From a checkpoint of a small transformer trained on Wikipedia: untied embeddings.
Each number is 128 + 24 x the weight over its row's rms, rounded and kept within 0 to 255. Layers, rows and columns count from 0. The size above them is the row's rms in percent of the matrix's.

# layer 9 MLP gate, 1024x512, rms 0.131, rows 614-620, columns 128-191
size [102 101  94  99  94 110 101]
[[166 182 140 102  90 102  86  95 163 113  95 133 102 127 135 143 112 147 131 127  99 110  87 128  92 118 119 130  97 142 108 157 119 175 127 150 136 176 110 127 102 144  87 177 149 133 129 128 137 144 154 107 146 156 123 155 120 121 124 115  94  90 128 104]
 [133 140 135 145 160 131 165 119 152 133 137 107 137 140 120 139 133 127  87 123 154 116 106 129 145 139 144 105  76  90 138  96 131 143 146  98  98 146 120 165 119 107 133 108 129 121 162 104  86 168 163 164 117 103 151 118 141  95 126 115  69 119 153  97]
 [158 137 101  88 101 132 116 119 119 119 167 148 122  83 106  94 128  96 146 151 122 114 138 137 163 123 130  90 113 102  80 110 155 154  90 122 117 116 152 158 153 120 127 162 111 105 152 143 109 118 117  82 141 153 151 139 118 138 167 142 153 129 115  89]
 [116 136 180  97 128 154 173 194 133 108 113 134 115 135  77 133 151 127 116 145 126 120 153 114  98 130 172  91 142 140 145 165 132 152 134 126 183  78 140 112 125 151 108  80 161 108  99  97 119  73 132  79 149 103  77 185 125 106  83 144 102  82 132 128]
 [163 162 147 144 119 129 122 118 140 107 110 146 145 166 153 153  92 132  93 127 104 127 111 139 151 154 107 101  91 147 173 142 122 136 140 110 181 156 114 114 136 105 108 153 142 101 110 129 100 133  71  91 152 126  89 133 137 172 150 121 119 151 148 124]
 [ 85 110 116 173 133 156 141 142 101 138 148 126 139 149 146 135 106 154 115 120 124 140 142  88 160 120 127 112 102 167 170 150 159 169 109  92 116 153 131 153 172 136 100 130 100 110 129 138 117  85 153 138 149 108 137  94 118 182 110 136 137 129 127 112]
 [137 128 102 117 105 101 139 165 115  91 138 113 102 162 111 155 139  98 118 146 119 122 140 138 124 136 118 139 115 135 163 168  92 180 118 106 160 147 137 117 154  95 125 121 108 132 108 112  77 136 120 101 141 137 114 165 114 133 169 120 121 127 110  71]]
# layer 9 MLP up, 1024x512, rms 0.136, rows 614-620, columns 128-191
size [107 102  96  97  96  90 100]
[[118 130 127 118  99 151 141 179 131 154  96 104 122 124 178 144 158 128 141 109 120 154 151 103 129 142 119 143 155 118 125 118 111 101 167 126 140  83 131 140 186 148 133  81 151 111 119  78 117 135 170 121 150 139  91  84 154 171 122 141 120 132 125 137]
 [131 138 113 146  94 151 139 125 132  90 150 128 162 155  68 131 135 138 108 116 159 141 145 161 114  97 121 130 151 116 116 129 138 129 140 112 134 152 126 114  83 121 104 140 173 136  75  52 148  85 110  85 123 110 135  78 144 105  97 160 153 139 154 146]
 [127 135  96 105 137 146 117 122 138 135  96 134 148 132 171 145 144 126 128 163 168 123 105 100 105 104 146 139 133 177 112 113 117 113 148 138 136  77 124 133 137 104  97 150 129 113  79 112  94 164 120 130 143 140  95 124 137 134 133 119 119 129 130 130]
 [136 133 119 154  89 154 157 171 125 155 112 131  87 116 179 126 128 167 125 110 109 148 100 104 166 152  99  99 165  97 115 159 125 146 116 139 101 170 126 116 113 111 124 157 117 129 178 146 107 149 125 133 147 129 143 101 167  97 110 124  83 160 130 112]
 [ 94 120 115 169 125 112 163 122 139 119 158 126  99 130 147 165 110  80 176  95 182 104 139 131 139 115 143 136 176 100 165 169 123 118 162 146 119 117 149 143 158 126 169 105 146 131 104 135 137 137 134 100 105 124 176 121 104 145 136 162 138  86 116 106]
 [109 119 171 128 110 120 162 150  99 148 137 143 112 123 165 121 149 151 106 137 123 151  88 103 123 139 117 144 114 147 154 172 127 156 150  84 123 155 100 116 134 109 124 100 103 140 118 165 130 137 128 154 137 138 116 107 104 116 139 114 100 128 145 130]
 [118 105 141 142 125 112 120 137  85 151 111 110 177 118  96 121 116 137 116 113 123  87 110 145 118 167 101  80  72 117 139 128 143 116 128 139  58 138  87 147 170 111 124 143 185 153 140 125 110 132 115  91 119 109 142  92 147 140 105 111 165 150 108 142]]
# layer 9 MLP down (transposed), 1024x512, rms 0.0897, rows 614-620, columns 128-191
size [107 104  97  99  97 113 103]
[[115 114 136 113 133 128 133 160  71 133  91 115 123 121 116 160  73 119 121 124  67 123 142 101 173 137 134 158 127  98 133 111 144 158 104 151 121 167  94 150 101 125 141 182  88 155 120 203 136  92 130 134 179 160 129 127 143  93  80 139 117 144 114  82]
 [151 110 120 144 122 147 145 104 124 153 108  92 132  76 163 174 141  68  77 109 152 143 115 112 147 125 156 201 127 120 143 163 124 144 137 164  98 122 160 111 130 108  95 107  82 158 117 168 124 156 108 146 147 113  94 137 119 129 172  96 124 116 117 129]
 [126 116 103 115 124 122 147 136 126  90 188 120 161  92 129 122 105 142 120 133  99 135 133 146 128 135 107 115 104 138 128 114 139 175 137 102 159 161 129 167 102 126 164 139 167 100 119 124 119 110 126 105 162 135 180 197 110 139 110 125 154 158 101 171]
 [114 152 111 110 155  83 143 117 152 109 128 156 101 120 105  82 119 142 120 139 120  77 129 130  78 118 162 126 103 117 174  94 123 167 111 162 163 123 136 107 166 111 113  93 109 170 104 139 131 102 130 131 120 149 137 129  87 119 131 118 136 160  62 141]
 [117 133 153  83 192 155 146 132 121 163  79 136 154 116  99  97 143 117 134 137 161 147 152 144 136 139  93 112 113 142 103  87 119 152 117  72 132 129  96 112 132 127  80 126 128 139 100 134  84 147 108  86 113 123 111 112 118 128  96 114 170 174 122 146]
 [147 145 135 112 120 125  61  98 153  90  94 132 146 116  56 127 135 115 153 136 121 138 141 165 159 103 133 114 142  97 102  84 130  91 116 150 121 105  86 101  80 111 159 143 144 123 153 118 116 124 135 148 113 134 100 133 132 135 134 134 133 110 107 115]
 [156 116 125 132 142 148 112 121 137 122 105 106 133 124 125 161 111 123 143 144 138 123 126 135 101 123 184 122 103 115  98 114 150 133 129 152 111 135 144 141  97 137 127 166 121 160 116 141 107  92 140 145  96 177 120 121 129 123 106  81 159 134 113 165]]